From a checkpoint of a small transformer trained on Wikipedia: no biases in attention or MLP, tied embeddings.
Each number is 128 + 24 x the weight over its row's rms, rounded and kept within 0 to 255. Layers, rows and columns count from 0. Numbers have three digits each. The size before them is the row's rms in percent of the matrix's.

# layer 11 MLP gate, 704x256, rms 0.0858, rows 240-348, columns 128-255
101:133134142148124134114099125111128116188096149158129135175146156137122123129127143111142112126139121152166163105127114125098098104113104124179130151127075124087107103125138110153142085123158147133139140127112101113126122107147194105131122093174143120161124156107119109149139088130112058115164142141176135144161137137095144098133131114113136127120082163099116137127097112134109133139117
088:143135137107139103162127116102142143114118150132137152130121164123094094150120152107136132161147140134185135151176112137128150145135162113155109120137136123126145123104148175128133115132161162130099092177173108092064152103087174130110143101108132101120096094093116124109111160101107100173118137125127150120126150137152092151092122140125130117112124076134099161132131121144146126100090
104:142124137134142126127096120117115169122138176130126098153086117129101112138098144155126145191117159193209140118129114155135145156102164163141105150106137110098114113128137114155107110116159106115123107145132124161122144132116132127129123103095132124131166143104129167122129109128159074109126115160088144144117153128174148153124179150151101097130112084073101146177114110125143191138096
098:108126129116097148121149124124104154108151145117140095152173115150124120127116109160025173133161149128120131131186121114146103117116144148159080148147148144145095133111143142130115165116142142120140095178096141116080111132117091149091130122130113145119142141117127178125102108083144107176140153164121167199116110133150126152135158138149132142157113138105125135130106134110114137133123
113:180151115143161177118117135084148098139124090152136152142118148100137126153153118118083161094189097123131161165112138132144122171152134177164095091134117161120105090110146167149155115122093131108115126140152118143089148103135163123108114114105121178149117117111120132104159132131107171156124097142159172141145124087125123161114134121154134138127120124093119163128108122130152144181118
098:121156122135098140141090164103134125140146118127117115153126113150162124079114093089095098160139138104074103097113142133150156143101170122110100136093108140137129154110123117153125095088135123159114134124110137146151112105131088117147143095120111150087176145119178119128149136132132141146112098154129116135154080104148135113150132115128132111162119165128133142150151115101168095121101
100:154138121114130129123116101118120125090111186137123125102097124138129063157160155158096111081124082104131123143111112130126085155089115103106097108151128173114123154070140156114174149101114086127129116137108143103126120105121136112150126099123077097118096140071124137118124105161123111148161138162129117124108128130149118130126092117150123094170118144141118112119154138125123134138140
102:133111142159089077076131114127111099122147165145100127184132153090113142183142151166105163114132155147101129126127122098136129123139133153097090152132124127117157153113083108137146131138132146129132116139110105141113107122139093116174134161113087157118147179159122116116123102138186137152109117146134099149111109120134110144143111133116124139152131098136145109110126127117131096111113
096:098124147099166114126134168137127137161087136114147116134098141102098124109127121095134142133143111115116151118124109177134149137113078158187065140145162185114134134161086131130134129163117159147171146081175157147074132157137155185122124096149104146090143109105142117134125114122069116151165107120179186134115139109118127158075143143132140153132171117141121113143169127129131162068132
108:133060138108141130097135119134147141155142150152082132153145175112142166115108131146109133113151108158155106159159122150118111159109157104121126136098127112159126140120147129149147089138138126103102132118158123092106099137082144157131200106100160121123092143104129116137116152133080151107129154130141125130124157131114151147118155153139147101117083082109147170122113130132139140174086
097:136131138138127110098109160138124106167090162145125125166119097169086103163084101098147166085139114114137154156198122112110118128136138142183137112165121139162153121097134148185130106132134088101116144184098127153118116126125153108119136144150137102142123083122111102149089158110151079135109144122154146117157140150112133138144118127189123155094153128140117142130160174119133120155130
115:106125085096116108156132111135123103144117149110124134145148129153116088120162087118117153112147102122103148171071088110150100123130134123134161138162142158115117129127157142135153114143122103105143109151121164164157088144115140128128141153141135112130157160105110174124111095118154118130164135144105084113161103107112138154112105152175146131164138131120112131133092087122124125126116
101:156158167106126185104102127157154146116118161145131141133144147113126125160133141106068145140190169123126119154125100116121114141159127163172121113146149161116150150123140198129114117133130097084106130114143138126131151146153165112134142112148115122116148164147100112126146124158158143120167109131120143140156103130149115131138111159086117103095111109172131155148109128172127144105142
105:087093134088166083134120132133148145132130140169088132144099117146140067152132164146112109126135135179172094128126124169152162105091108098142116151171124146072133118131136116146153149121112148128135096129108129094131122108136155131091118126106105114119140172136086130150132163145134104143159128091165158137123139102106108131145107128127160125130138126102168109088129104168145135131134
096:146105090143125111150124139101103193140138100142165115104124128143097134128167164103111124150145120163101130136099132127162124157140089179135099133149109150107092111087124200105113153139142130125121154101177067091112100103112110129130104147141119144147117141135156139135176126156122134131148151151122124145143139136130104120135142113117165156144099117084102154103121102106133156131147
095:081147116164145167108120139172135173176127110102139108117088150144132130145160144114140111111105148139083093154127166138168132170109145118083112141142165126162147145110101153191164118126122119161104143155117161110118132099117110103169105101121124121119144129137065101109137166088138138130131123131108116093138110136107156166153102173125113136123114110115090095119123109180122144122106
095:141128091128132134111111154143137119134148158142212141092124141147149118168100134134109136173136117082130144102104183095106147132122058126171100151129108115123144138093129151101123129093133109116089148121174147136099177142106138081140144161163126134152125150122082140130172110136123121153149097164167136111187120101162120126159144143133079148139104134076129180161125170142144084120105
098:139088140124135104104159098134090136130140151113153090173168122130098127148163135156121174126141115132142126126092121096167076088154102144126139143136108134134093149143122122113194161083122104111058151106133125155127115089123120161119163110096096155115131136122139082150140102146126146158138120160130120138133144132082113130084115133173143117164119131181158152116166150165108086139161
101:110139144128136118149164109125102127137126123099126138105145132154098180129137102102152144157130163145147171089171142076091118151120134117135135159130131119111141149144140116109114151153099079140114116158135117151109088114096145122158069150134152176194095147121109086135094148104152151121129157144146133153151182136119069145143192166133124136123077104129136154153173154126091121142128
098:090124122140136144091111150174136111110155146140129144185122090125110146146104112086133170073168148149141106145112136152120126098115109138136101159121153134148091115131145148111140160113104101140081113116125119089094148123124136150130171094130145098137113139144127127122138143161105129152132112152126176150145127148115133117112113137133135180131120156183133135132085144155160117169121
101:097128083061120127168139170110130139102111147114138155129099106130146085154125151120148116153098115152193078138145106099104133094095153137156121120157127134130116109114141129164101116106104115140160120122136140095130147115158161135120105124139121099119168116082120162108180098169137116149131160146142124151152112142168134142135163125111092155152164115098134122082112144088137139137121
106:119131148105103120150157076121111099114141142130119130161114089123138094111149099072120139112146165119093159080134168082068142129100152127139142129121090144109103151151158121146163132098101119118140092149150150081158102098118121100144111128133162159096188146127144138150185132103105125151115154146127143135143154140120151137133114116142128133106123147127154113150109114122120131098098
095:125131077103145127123094145142107168112134102142112115123153111129096113171102171137119143094106099092143123116101170116124182139118121118156115165099150136123136109144102156131144113132108108129146129133144141142090058088143148140126112119150108165141118125111156134115169078088118161133154154181127136144156127059147077144123143127121139164149127115113109155138170098117139112126086
096:134114147131179129121109154142087112150101159154108159097139120143122135162152168165170105168123129133160130116114168147137101156092098126138119146132149105120135148136145115158173109118074079106121088100111157143146097132111126139166114161133092122131161090101171135100109125144108148132158137134133137152138145104196104137128121114132113124135139135132133116103093133111156144114154
108:157134139146160109095077101184125108174129193150108159154100132125127140136111144111108155124153081115166130113137148116128145129146182166125134162168128145118140107107118156180122107131103124169107095109105146148110126086107109090120117164118122122096114130130118107100138126164133122110138152120168064144148091109157120160119130134137135087096148133115113142131129155122164163150147
105:170121149107097118133094094131089095108158124164137168124130115173097112130104102120111101148122175158174134111175117150146150087135098111143102167112124143080092164127138164138099141142124151172097116076105132178135104109128121096144115097167160128137091125154112138149167135124169111107173135153110106137167129116147120138128132175122142152109113080134114118162102136136145110126164
097:125074187136122132109124132115122162083073150162100170120136132149133139149161102142160101136095097132063080119137144131152090130138126127183132107133144172125098115092103139110182137119078099137099137098095111128099133127161151138165131139120123146122141170099133117140156113098127103126169136129118117143148127161118116146137093171143129125151117117135143147146078165124133134125117
104:111133121129158140101124160088102136159148161124121131119116145124146154130157149142113125160113109119146110190086148136112131116126142093152121147124094101067112140189151147143133142141099127114113146139178137177145136067116085126110130189122129121088115169146092134151116120122165118124135116155133133132099085111130128122131149187128108156140122134164102117135153159142124153103082
102:110141168119153080100116132104105128110159087127163145139132112174129128098140125128110146158082136154149132155126132112112140115089139150128121125090121184124146101091130138143136142122049136097136137131149126147119143088084130158144089145183097138132149110115141141145154141099159103113133121175215169149145098173144147158173101137120141142130119120104144154125105138116133096132077
097:115142113117117129089112134186110117130144153137089093152112125109076111167128104110120106128111122169133146135116129127091134138115108118136160176078122110101134093113160101111130124133095132126119102111188115114129143169128122157106134149088114085154134181116153098148160160098112157151161171124132071170112102100142132132143116104162111094174110112180156101090111117116175131099128
087:108131113072179116151115145123129160166136154118091147110139148172105143132122140104126122099187128174108144127058136149184100116106129126128131147131163153132155139140168154151138109144146166115154105100137150172125139129136175097138128119086134127139123110122104152117165118154106095093188140183137161119160098132162146153145164115168097157158138147120132151108150169133142121111141
102:117111158122124119145141130130159141129122122177073094145129095103110134193129147140055121153148150121113113171135168135111142180135156126140136097084125132113133112088124148138148131102115128149105118133128115136099123149081107134182122140149150104117159132092131123162149154085181106155161107129179117115158138137153146085097140123112106121146109134161143131110139140123131106152120
102:128132156162171127141113150169144171117140102127117122129098161095126153139098146121101157109129124115138151087156125126158119126138200153164113093134113120071131156100139108074103142125171104141115161125112103136111145130140167163135123143081174144132115119155138142081119113125123098119119155150154138135133151115114134183067159180140125096117123126116145110122104162119161131148113
095:106128146130211127168108126144137144120114187173111105125148163146133091105146145157108119142120151129138117138092163137104137133163141150168139123142125135102133185126139126115158134094143111092072113138147165121089146148148130127163174130088117129111112148112131138124114136144106073161150122098139082151130163135113189136089113138143108110135107141093113091128172196172161108154122
104:154107087118139134126107087129110126113109106142177114159154128099141150131138131134140141121096113102114118112151093118164104121098170195168100133117132136134147129121145166116128095143130140162099149146122119115143144088119136125095117143128081114131149120140123101127138103112142107123155157148170108148154123164147160140174097129116126092137124118162187139161108139136151135082144
102:119129160137152163101125138141175139137126156131107142166119101123123119149124117100099113166105147184142101105111140118174136116126156136140134121152135156146157124139138157170141097136139106174088113072110142132104104126105141117099150126147126127097129144102185099120106167137100107122133080113139153110184119143168132108162093152120165096132102138096108115156165131112150081113110
094:129102137095185092133120124148110118107158194141164102132152168110132097145149117104109152162114127131118073150119121132129121121127172116129087137167145133085165120157148103135137107103110161170082100112144163097104136123110124104121115121192137087105132152142120091148122190109126118156146156180155093162126173120103120131130132187144137109177119079127152189108145105170159130124130
103:120111122144164113138143090099115095150143118132137148101184125087135136090113109145101132116124139181150121117130130112157149122100119158137129147099085106105092108110133140137138134077139073143109105150124149108181135094125079124102115150138126098142091083130116106126122087114125132127113117150126108135114106104128137117116149150137146145144185117128155155146112149127113099115110
105:105167119127174126133107127149134119137145147107083105151121108147124080157118113135110116106145148135133111137086098125090058107132135095166135133166150126129106104124184150115129138119109095120140093131128165133111101117135157114092124127130173111135136116114142138140087180121153126122165132122106162162124118156130124134077145128134158153156074123097135161107181141093137107114089
095:088148114147136096102143128156122177121123171128136124167166183103098117165150121069132182085171106129141119135139082125151128153112141123146164106140172145144129098138093196170106128120128139124118117105141108107105111072059167123151092128167104139113109156128119137126131116114144111111124116142145101113169141119076116142125124132128158124151129114154114176128147139143119113141070
101:121111191113101128137120147115104113102150154111105179149152120143108089168122153134114149131139120112087125104132116142136164180140120120150165151143077132124167077152158171105135142132136069093127122132110159119155110119120146121146134122094140125161132142085163110137116134097126112122111123166137130150130138114137123132115119129126139132095100086126100108118126100099125137129125
102:139124171140152108156151137159139131094097102098119148187165160127117112136167124114122129120128177137131118141112172076080104160112151134114122132097109109097144129130124153144106138092150129134148134141124131111083153143124153126140144127144132089122140140097111132115109119099168123149119124132133104123129121096148163125121131154134153135111176139145161152094133134090117155131114
106:116094149134133111127166106091075144096107102118119174118134137170110141119134141127105140125104119106148088113107120157122168136136120113140115147117119141122136114126149136138131148117148127121146142128117136143158126168136096138115175188153113111131136127142104171132126116073128144102165148099098074155169092108096139110100118135142131145124177143139183102167154098154171143154104
103:088132133121127128175140175141129164094146087160133114132149143101102131116117178114127137176153122131118134099128102107137160144121156157129144143142088137124117135140158097169158089154071169140112134142155142115101132161103157107140153143118135128143121131159147133131144145096141114152147109117125105156140185182124167168180111110184139150107117136137147157138150118121110102167177
099:118156145090181176115126152124143112126115102141151165158141156173150155109134164126143123131129143106154125108158126121149130114110123161164121131180105133109099162146150129135147079159122167085129131119157094084125130128157152149156099127152129136138133143125153163157114124161183078126137151120142124127136149163153088143108144091142113119121126134142127135134114107095149119110137
094:146138111156126139134138164102160163158116142118157103158124162116084137130137102118142142102124115145122081149140135129142095093140107167125078128166115152133160128101131129142114128151119126132163105089101133111143117090109158189102165124099139143123149111099121103111101120141159129141162180107115100106104112156094155177126144118139148114146151146184133112119112145109127116163104
099:105115124095118161106149123140078160163111126115108138130113127158118147107134160096155155135114158148134123124094093135141175134137123120138090109121108172149127106174175184151102099147094126125139095097115146096172134114135145085116149137142115185094118118074110144172116118147123122116165105115137108130118116082117160111108141130109148173099108090111099139152143108090112120149121
101:079119164162149100131143144143108148143082156121117158154122104146117125170128122143118123147134132091152126146113122124146144118127145136146134154115128117182141125116122153118109127183141121150134092131117080136138113128142156111105119108091108097104169181087116097150165095085135123157139125163099084185146124160138162167136174175124156127126119074140103141142106167115153110135115
097:101087161109129124145154148089116149137139119098128112149107139164106136142135111136091154100177133114146097169111093125128131113143139151111066138126137140113116122135099103170121157135105152133119139180155113103130089112167124107146075101135148162130140085097119132135141111113123157150145153136095110119092116138122130146082135112115142081100103150128149083133129151161155083109110
100:124135124083121123137132160123116156115116131114121138130128136110108138121131159120064127127092119136100149108099124113129138158116144119175157137092121155118145131112159164111148123109127115113181132185124137119114102178134116134174103100102112107132134162164146139123135126143110161117108128154143140174121144141114054113107103110143125131115113097127127131161123119109185121130145
098:138172138102122104125160109107114113084109121131095129100104128126114164121113141123123149114121089124119143129118105124155168128076092181151119106111152141115109102124143111128112134094134104107126098104119166139143113140130120107123146113152112125137157114161119128144127147129129131139163177177100099117140102126096088186130136098123123091155109105153114149150127143150133099141117
101:172127182082139139161166089092105106106127111160138161114126148157144107153126112126087149129129152111125151129127126110157151099124125154181123115193115178103136144102141157128136146127117126075134130124173134161133124124111148178185142159150121133151138141133077142113106161117134117146161149116169132137122155149130130140126104128138130112159084122068178157127160117117115143126107
104:126126119137113186109145181133104095123088173111098169114154145164106122132114099110131143184126154109110119156118118092146129096123103128134119150107107103184130123106125104112136107079119145090103123113116118094157098136111104135111154153121142105159143125105183093161106105122174127165145110156157146137147181160127112139116123134111058126119143120155148162134159148154154142124134
095:139127120072181121139117135085141145105121132186119131105097161130142121159119120123086121130130140143134132098148116138157168120124152157142117145157138135082125151133160121112124123081103142135126068130173137133110113137123091118100113162163157130167137186122100175137129163108138106145133088109139104105126138151122152135129126166127131091146067116103114122128151124165163144144133
106:157151169107104134099110180147107128196109103174107100112118112133140121137114079109131132108096112125143128117049143172148118108117157141111107122136113115145095115133141133150163146127098141145113106165104118099092136138104118128110112140124116132139138157069148088151094103141110138115163159129124113189116130089152128185159188118161123148129129152126172144134131135154191105107132
098:138120173124145139150158158156067111081137171160137125144137132129121128122135120126096159168136145087086154164113125152130147123165114108158099162128127164103134102144147156117125142121151174136136162122137114148108107122139150093109111127137125176110179130131132102072089145143133127118140116112143174107114163111133135117146117137119146111118152109141144107127156149141090157115117
101:088162112124118105123121184087121114105135136104119140110154140106140134096130161124108128129120098117140141156055126146145080145139119083116115118123090147124163097081144103144098161134113098094148084142117151156107109127149146095114123144123188130119133110152169141088151093095126139129101121150135188121075129113113142159121096134123107165151118171168093048122136125143149147115119
104:093160151154166153186140095115087115111112121140118134162107127148113155117171089101112165135106137146145122127105133133124093136124143165136136155110157142127130165104183142163090170157110119114119148152138097118110094074093147058139156138120139143127133162158088114120180130084124091111153111138123080138139104110140132141072127160148141120122133112118175117133110173117096143143161
103:150093119096131135160079077138170130149137110117096140157139136169122122122125120118131146176139133110068134089159111127153133133131116119132098134108095170124083146087099173143151178118099138092088103128120127142113119112128110094151139110176117134129118099148113102158122175106127125134118140139146122146134100055098107136127133140142174155120104091163109111131183123152118124153099
101:123167146085105134128155121109065130089127119137137136085105147121135108157121128078119091152108134172130157179093147120099159120161151118141114115104165136083103145121091096155136163107086131103152159120155109121130114165180133156172122136125134146118137141124083131150155111112114125098129101124171157089119119132103111113135085133123112157138126173133141146162119129115154185108103
098:134115114144190134141143141118110165120149103132109175152147194123127072112175160128108153147111137131098121146093173102096132117135096154138111135150114136102142132160131113103137123117125157161169138115120148086075119140157106126158104147172131175122136115089072154166121114128141077122138087114133097116103074100091167135121117143125165147098113119111106133162112147147112125137132
100:118123141143124121134113142130138142121102100127109090139127136120114122133105129111110145131155076144131133124101113152114128153088112167118088123106131213099145145145164170080114121143146155127136098111132139191121113127101139145112153099125141158108146143113069158140150111116112080153111174123166133139124118112101141114150139135103106147168161108134132129114125123093148123111135
101:174106161181171127109119103159172142123123132142123106152134102124147137078124126152157090126082121154140117140134100121106121122128149130181123130154140141142125151129220128146136118103157127115121132109130133127115115176133128101098138162128125191138147144119103136187141143134162113169135142144155139133136163119130088112117122135143134161113100162114101095104153137102158107138125
098:111107115097117127120115123133131145158120124173148150140113174129149109135121134139156148158143149143077123139138098141156132148137141137137124137125099124108153133135133109101128142145139135092103121143162080103144155085161126119097131134095109127142138130140157171161154079161132098184143133188079121126120129142150115146115136119199119158118144096142162145135172164169139106145108
102:103134076163113133134115091111098133130088122168124131141170127128122123149149111184076142168083162067105107130154146135131086099095137141122058148091115157100111135178142123148136140096122129192106101177104135116139158103107065130126154125127102150167166140149116138142110131118104172149118155133076114136122164166141105118105123132098151118123111121131141129144135167179125108130136
097:145142128115094178076115155126151148101074109163131157097158133124136102122136116109098104165158135122134079144180123122131171120108118117079105115109161124115106125088162088145110114168070123147134137140124144135140132166093112121137117102156124104156115146131141138104128139144165128071137119143113107117164120137131134140089108113099144089156088156095154091161131108120138122130128
098:150115080167158129133127163125152143194125125156095125153136165123123136121136139127165153136106091152149101124111103123156105144113129111135133129133118126143148119120140146113131142139101126108147103122138157095083168126079169137112137129128102123105172147117169088094130124165106125116116129186172146120157140111121117143095113149192093090139127106119151118160102137128173136152128
098:150133156169126154122118120145119136145124097165143074154159132120117128182091096124137110141130127193095132141090172152159110115173122105135112117124159115118139117102167171130114123150106156094134132136121100184194129150124133126120118074164157126145174156096145138139147135132130143095124142138121121120140145109120146102108140134167116127128126122138108126132105139140158112126094
100:149131098127120117118134092169126128144094092113114140163147078141114134139141075141125144128161129116095097172142115157118092109118135098146122113123096124144113110129122135104151106103159099138128107093129184151140156163121084118144160112156123164101090131120125173121117110084150149113117115101161132110093160168179128165074126129169116149150063031107156127147146140157129121142138
106:093109105122116121118087085144102143122079124131154124139090091098126087113131159109090117138121108167157097172102144117139180129141161142129150110127120161102102117119162112158160110125112098097165155143129118124116096129133093117136137146099122161138177114116114118124140133152155108130163164138141120119144177157127088111157140139165100127165105140089126137131157104149134130172134
102:106125132129147162114085110117170111146144118133115125158125140102086132138124168148148136139087133159125141117127157129084136135126110145143121143122130149091081146094110138110112153141100117084101110138120139107126133138164123138146150153146153152145149121134136165115137124130193094175149110132152151136114128155131118131126134120148131131168097125164141124061059088167154090137129
086:169131107139094127119148102120141142153152106149112137071103128099123108121074104104153150111115107109098136133138178163142089172132132111141132146099170139148137128078107122132132172143112159169125126134134097126130118136133106101105131156128107087137117074161143076101115156136127122110047152112155128114131119136107160096161108104103123124116150088134124163147123116109127103140155
102:116129107142131123140143120109106165120142139127087120151093117155106145089117123131127154126145120146191105150127136144141088160125162124154116114111124148155068121116155143111144109081097095077175123146178131167148097122112139123068137111131141089165141137110104185150107133095172113120122150157173077129161136114089155116157134129105160136089126108141114095127075118161128125134086
096:130144089114157125077138102145125129119144165125072132098111092143151107104141158113142129123109115106152103114133128139145166166173090140125135141126162106148112121156157107138123126200089099128185105126097148150141118084141121098121122091143091097127130138120148125118153102119122128163169162140130105152148118191151136162124176168132126105115152128109122089147120095152176127096157
100:138138149126123126116085135152101136140089131120086180123129130130083100133113107137119131089156148110158127113141130115099142135143143185129050142119112157115115108118116116149100103112106127113110097135142112130122111156139155136116149152156148156134143127105091167099145118143139102139172152127135063182140133130134105092124135138175091167120087126104113090130090109100148126138122
106:119135158088127111115149145149102147185125163154134101119111141111097140173120158101088147132095179114109113158135100110082120159110104139138121176129092103140124113136163121128151133113116140159116150134152111115123109133117158134131153113171079149129147132152131130165078159097115137128144102118089092164104149160094139134125127124156133117177109144100114179129168126151176138155148
102:125108126138131119111118125126161147112089119131131145152161148105107115196100165081086140170130128134177094178151104134106112097148099140125157126144116125116114143103149133075160124118092124170100129099172141104122102144084160124129118088157146169128112078104101145123129134119185146158105144137114091152174133168104142158125142116128133133165131131120115185126076126136129131125119
093:110173154154132092129126086126126080154128164112118098107097096130131084142142126108125120153153150134135145138114095123108116159121119100140165154159141156153142128103164115166125140155134131150095068137112127153099127118136115145129116129128143146141095156154115093117143127146086110063126144119138129114114114112146134192142099152159121127090118137146083135133109179136153144120170
098:139106116127122185070174143128096121144134143107139108161159104112134145097092169109156097129089124155143112102119142163118111116097110145155131136137133139136140135137127117156127101127166116147119126107139111124152103093155149134184127106146146093127137099115118172123121144087124159140131107126173139131122111110124089146155168132123120139157157141092108169137098147162167147109163
095:116122141107098109107122141148122114137117137152175131110104184100138130137125121108139110129130168143092088125100174108120153166135136146100105141149121168097129091163141125166171104120116118156098105157161138133085149169136101103148093143154122109124118130149144108105127145185122101165141131159134132138103148122147111138098125158151124128128082125112164121133127139129140172132103
106:132158121145145146123104142127097099086165159116165153141131193131115159149131132089101155176169134105132098160108167113145116143098136158111047101144121134113129118145109114145150088154115136133122148132114109132126115136113104117141125124114089107131126142103109178108155128157154138148137134188134072144133145118127109158147149185129142094141122100121112139124124132182132104136130
100:146076152093124142117071111131127119145122110134104094129128166133112121176115149127111114119119135106124124118077137150106126120139155134157145148097133163142083110073132134150119137134108118077123068119135114122155114100117159134128144130116089125131165136091187134098161123140143172146142126170137094149099175119118090101125097150131095154130103114132161165134132130107121114139098
097:116140138065124115196136099144109163101155120151145114118126107141091162079165129125123107152175105107125149127144117117150114098132131079139144135121091131098121115092152108146119140094103124080105185086134129082127111142129128170127121152143130131102163118115146108117136106113126153126182155117145160132137133136107145155134189134137134105172135104121089154147092145120120148186131
102:111129121081172156116116114139108122171125098114121186161145137170129144141117139088101148162152124146184111146142128111113121117169136153089120169146121174091110151110158094127130148127106114115143108124137136163087086100125123169173114109149118110147099129073131147122199103100165129151142120149132158143124106123132145125092150158143123107133128134156128119114108152098177160109135
100:138108164138124089140125173135105142151110109132140140143150138125105108142117141112092166124151100132062107161154119069189149137108162166139144125105158119093135093112162123092153121150124123092121108123128132144151118113126108099105134167136111146109146110115123120115139122107134104117144123107129105158150179125105161156126153116146178130089151124137147134153115180092079102135102
101:107131154128099115150136095110109181133164142144124106090128142129080116152130144086141134216105140124141122159156098098112154135117154139138090140112127110115108184162151142105100132146113139137101128111149126111117117180160110125175171117116158178132155144143193146135132118126160118126142175136152152189170123145147115148131106129099124172074114116111125166167082125132117143151103
107:149100100126125147117138129149141101117141158154163141114126173140105132130162139166127111138161142128130110146143092087118110164139149152144092101151110147134155142118148131167165167089129100109134140093119147149109148094083158136108070086113117160108137129104146146105143111133143114155121135112131162127131136110098117122187086173149103129143137153151083076136155117154130138144103
099:149118138168148214145170116116120137175094133144128094118125142136177137131147115120114106110107141142095110089108142103110147138121151080172101114121117165139090145138160155118127110089123165129085169156119133127147118142076141133140144188187111134121125159110137112111147161134131154135152142186102143152112126150103125098137127146163114090109126125100089126136103143137121147148077
102:151141140146080086100097124137126113111121175160157155155123137084093117139122104126132116116159141140127133143123121161112132128088160131113119143120143132129109111132106137144117093099124110116133078098132171134111124104147114159177118117090140117144140139124122123118156119150110139193119088113145120134147172142138133154126106167106157135103128126126123111129105142126144139126128
103:112168131167160107128124174167126137148123161115115147111124159142125123165132129089097168139145138110130138126145100138135134126101152125124135142098143157128107095127139126124135108103120124130141131108134113139110102131083105121118094134179157159128150146135132154180145123135150115154136156146087116184173132142134152136104128148134115114156115151132181125088103157122156147141111
097:094098147129154123162137107138139133147101126115125147105122109134106139117118139106112133137109108125087147140154103152162186136087127135115111159164097121093154163146155138116139117080118129073147125164169156173128143149143093101138102130117115071097132157121148158156124104120169116146133109201132120136162133147156120092103134177108108132154107083091143166122112108158126141097088
099:104136141101150148126134175117126110146111154134175133110149103126161163138099121103130095146109124144173128116136077124143102123159117135112101143091134147075165093065112107137119090170135154111195117105138163129138091179130128140163109106077130106130113124094139168114091137112141115118113121132179123128137133149154110164137119125098088146094142146098133096134154124125159131129106
093:122143141124151130125073126111141118132110146108104113147143129132145164190100164119121134141128119107174157135129138176144144143107091094178109161123094142125101095140128124106136159154099142139092083169128109135107099161117099123145126107090157163178097096105143100111140164170110097116144168131127123146137151144130093164108117127120179065153156142092123127161104108114138093136142
099:158136108124116151134140121080098140106121144155116069095114124102140145170115181086137141129131121148126153138170130142139133148092148130117137142151128117155115162106161135134099131154124158124111070099148115121170088073155105141089136086061131153133121143100103125127102149154147152129122110175147134114127156140142166110158098113135105124132106104133098114169136087162158146112132
102:138107145151123117104102131129133118142161120140118109149161105123143160121123151107103133107177128152119152175140129118111125150122127153155138169159084120111104122073116127110116155119137111121123131158122150131139122085079129133100110127124122127154158132145117152129160086107143048121137154127084159109140112140120120070162117143136126096140131169109111163121116152154161133161100
105:114095131113162168116115144152130115157111148108137138160128165137076133186130090154105147179153131174117120096136136105089150100132132179136118159162097092074141113150187118123142136101097126130070132154156173095099090106115111109166107143150126127137174126085125125130118167090119112140157138113152131154135101136120104134091128149147130095149122126160164103095114116142126158146129
092:107121157109131128144140122186146122157129106131132161108123117137084129101127141095187113138100113099118159151121139112116160139060082160120125140128190101082139096127119093100129104115141113136132125121143126131123142172123123118100101106159134126132121112129078132134140124156112140129188112146135118118126106174108144142101158158085111115129144124159144094121111109116142113079126
104:154116123125169139153108117119089121096108116138125150110139165154098126143128120108083073134135112148120110132148127115119149125136158173147137150137134121130129117084137127120169053142098107101108145160144137151151122119111117126143127090149112138105152158115162127144116119125151099123166109128115165144112120139112118160157095117118117156134111148145153124138143131130149139152127
103:137133161098153121139111117113118110117101124120096155111152162116127168149128133134155174054119101126111071159130098094103132092068095114139082175108140132128127151156126126110130118124103191143105099100115184150146131140154164123086106106113148110137105076125115108067141129122121095118122126161133134102135104133117151155106104124144133099090146135133077148132123119104130155171117
104:137145128142149131131147137128117125118083149109092131129179146137133167168130144134120144127119150147174106135132099138134103131109137127163152147100119115145143110128199125077133136134151154140108110125184116145108141098162130150120141153117154120126111156108152116119107140149132128136148083144130125130130132155162079139137123136124119143124104080124153109164131081188134117141100
105:152095114113161143129138135104114186151112100094158093143125096112114133129124105170100129110119106129134141135111142127156121120141179154167117135095152153115118107117184138143146105117102095109111132106116136111183079164096143125097146130113142115145123100129116145171139099101150127149132076158139125133159124178082162157121136117125109098157107132112132155151097131138116112169128
099:145122130128142066127086162123156176113119113172046132153159094155151083152135158100080110140122143179132123132111149107143131137115127132147119141125097160076104147104085128147126174144097124118148120152139153089151117152098116124130135091114135143144174141086136162150150164143129125143119123124133124108150137099123176140133158163170131134126105117125123154140152136141112158136123
102:097123134098082110122114142109089142146144154163094103161135155146123153145128149128088146118126134140129143131133142123114098197195162146118127137134138164093131127093148158141114163130134076065156128134125115138128163102135149106126143157174131158122131172116136132109138171143126156144090136157135132168173138116154133115135139128157102129105108126162184144107123111150100135114107
097:150134145109140120102171165141104113130168139129114126143090133119118114113105125095112145094163161084126101131095110075109152135163125123143110145099131153121115164118102122185104125131153114120114146128124071132143153153098101149131104117128102141133156134140125151099110126120136076195143129140076137123143134146132133122175107134183163106139127108153145122092125146116149114125146
094:154132150124159160128099137144114121110140173119154090153112132164107146166121109093140158133131124112110105093146124144111097095103143128101150110139111097156112091115192129171131107128091110162109097167108126161133116140106086157128136149112162126137159105108189140136116138113137142174128188135125153154144142151143115109130143154152104138160111116094147145115096141106174107128125
105:141071148135172129109123153156085132137121121113151110123094164073122122126112159153113124136165146129138083114148121120138113135164116154151098133169097127110119170058159114126093093166113070094118170161142091116113143065116088125115133152161123133131169158125142135139112132093164137161125132148112067144129157146127120159120127126096146132125133131114142130122144126139154172155129
105:097120151114098136103127161126155077146123135103131114115134130121106087119119132064068110137194103097117147142136121113144156128148111124103140136144129176104122116174061172151100142116099118136141115194101112149122135163105158132141118135118117143100148130116109124117149097130130084155125128089128109114131140155164104116153143122125133132111139137108181152126132116126158129162090
098:098101130108150165113132109119141127135139129145067131125130133174093095149074126131102129099100129149115104154102117128157106155152153137144130143116104149113130132096130125153134141105118109135150140116126120143093141126111065073135148113172157104112124150162165188164137115143165116151160120170149139138144129149141144116117101136164074132133108116118152172142120152156111151140137
103:153139121117150133103134147168080097113088124151051128119144151096118125159135089128091110155119144111133120183111140079079089151114111171082120113112140142118102119148130146123124155106110111139132151100136106123169163116129150097140128134097078124143115115092113110108141140110109130169120130115139085142149152122120147142100132131097102102150098111131117126122138175152142169139117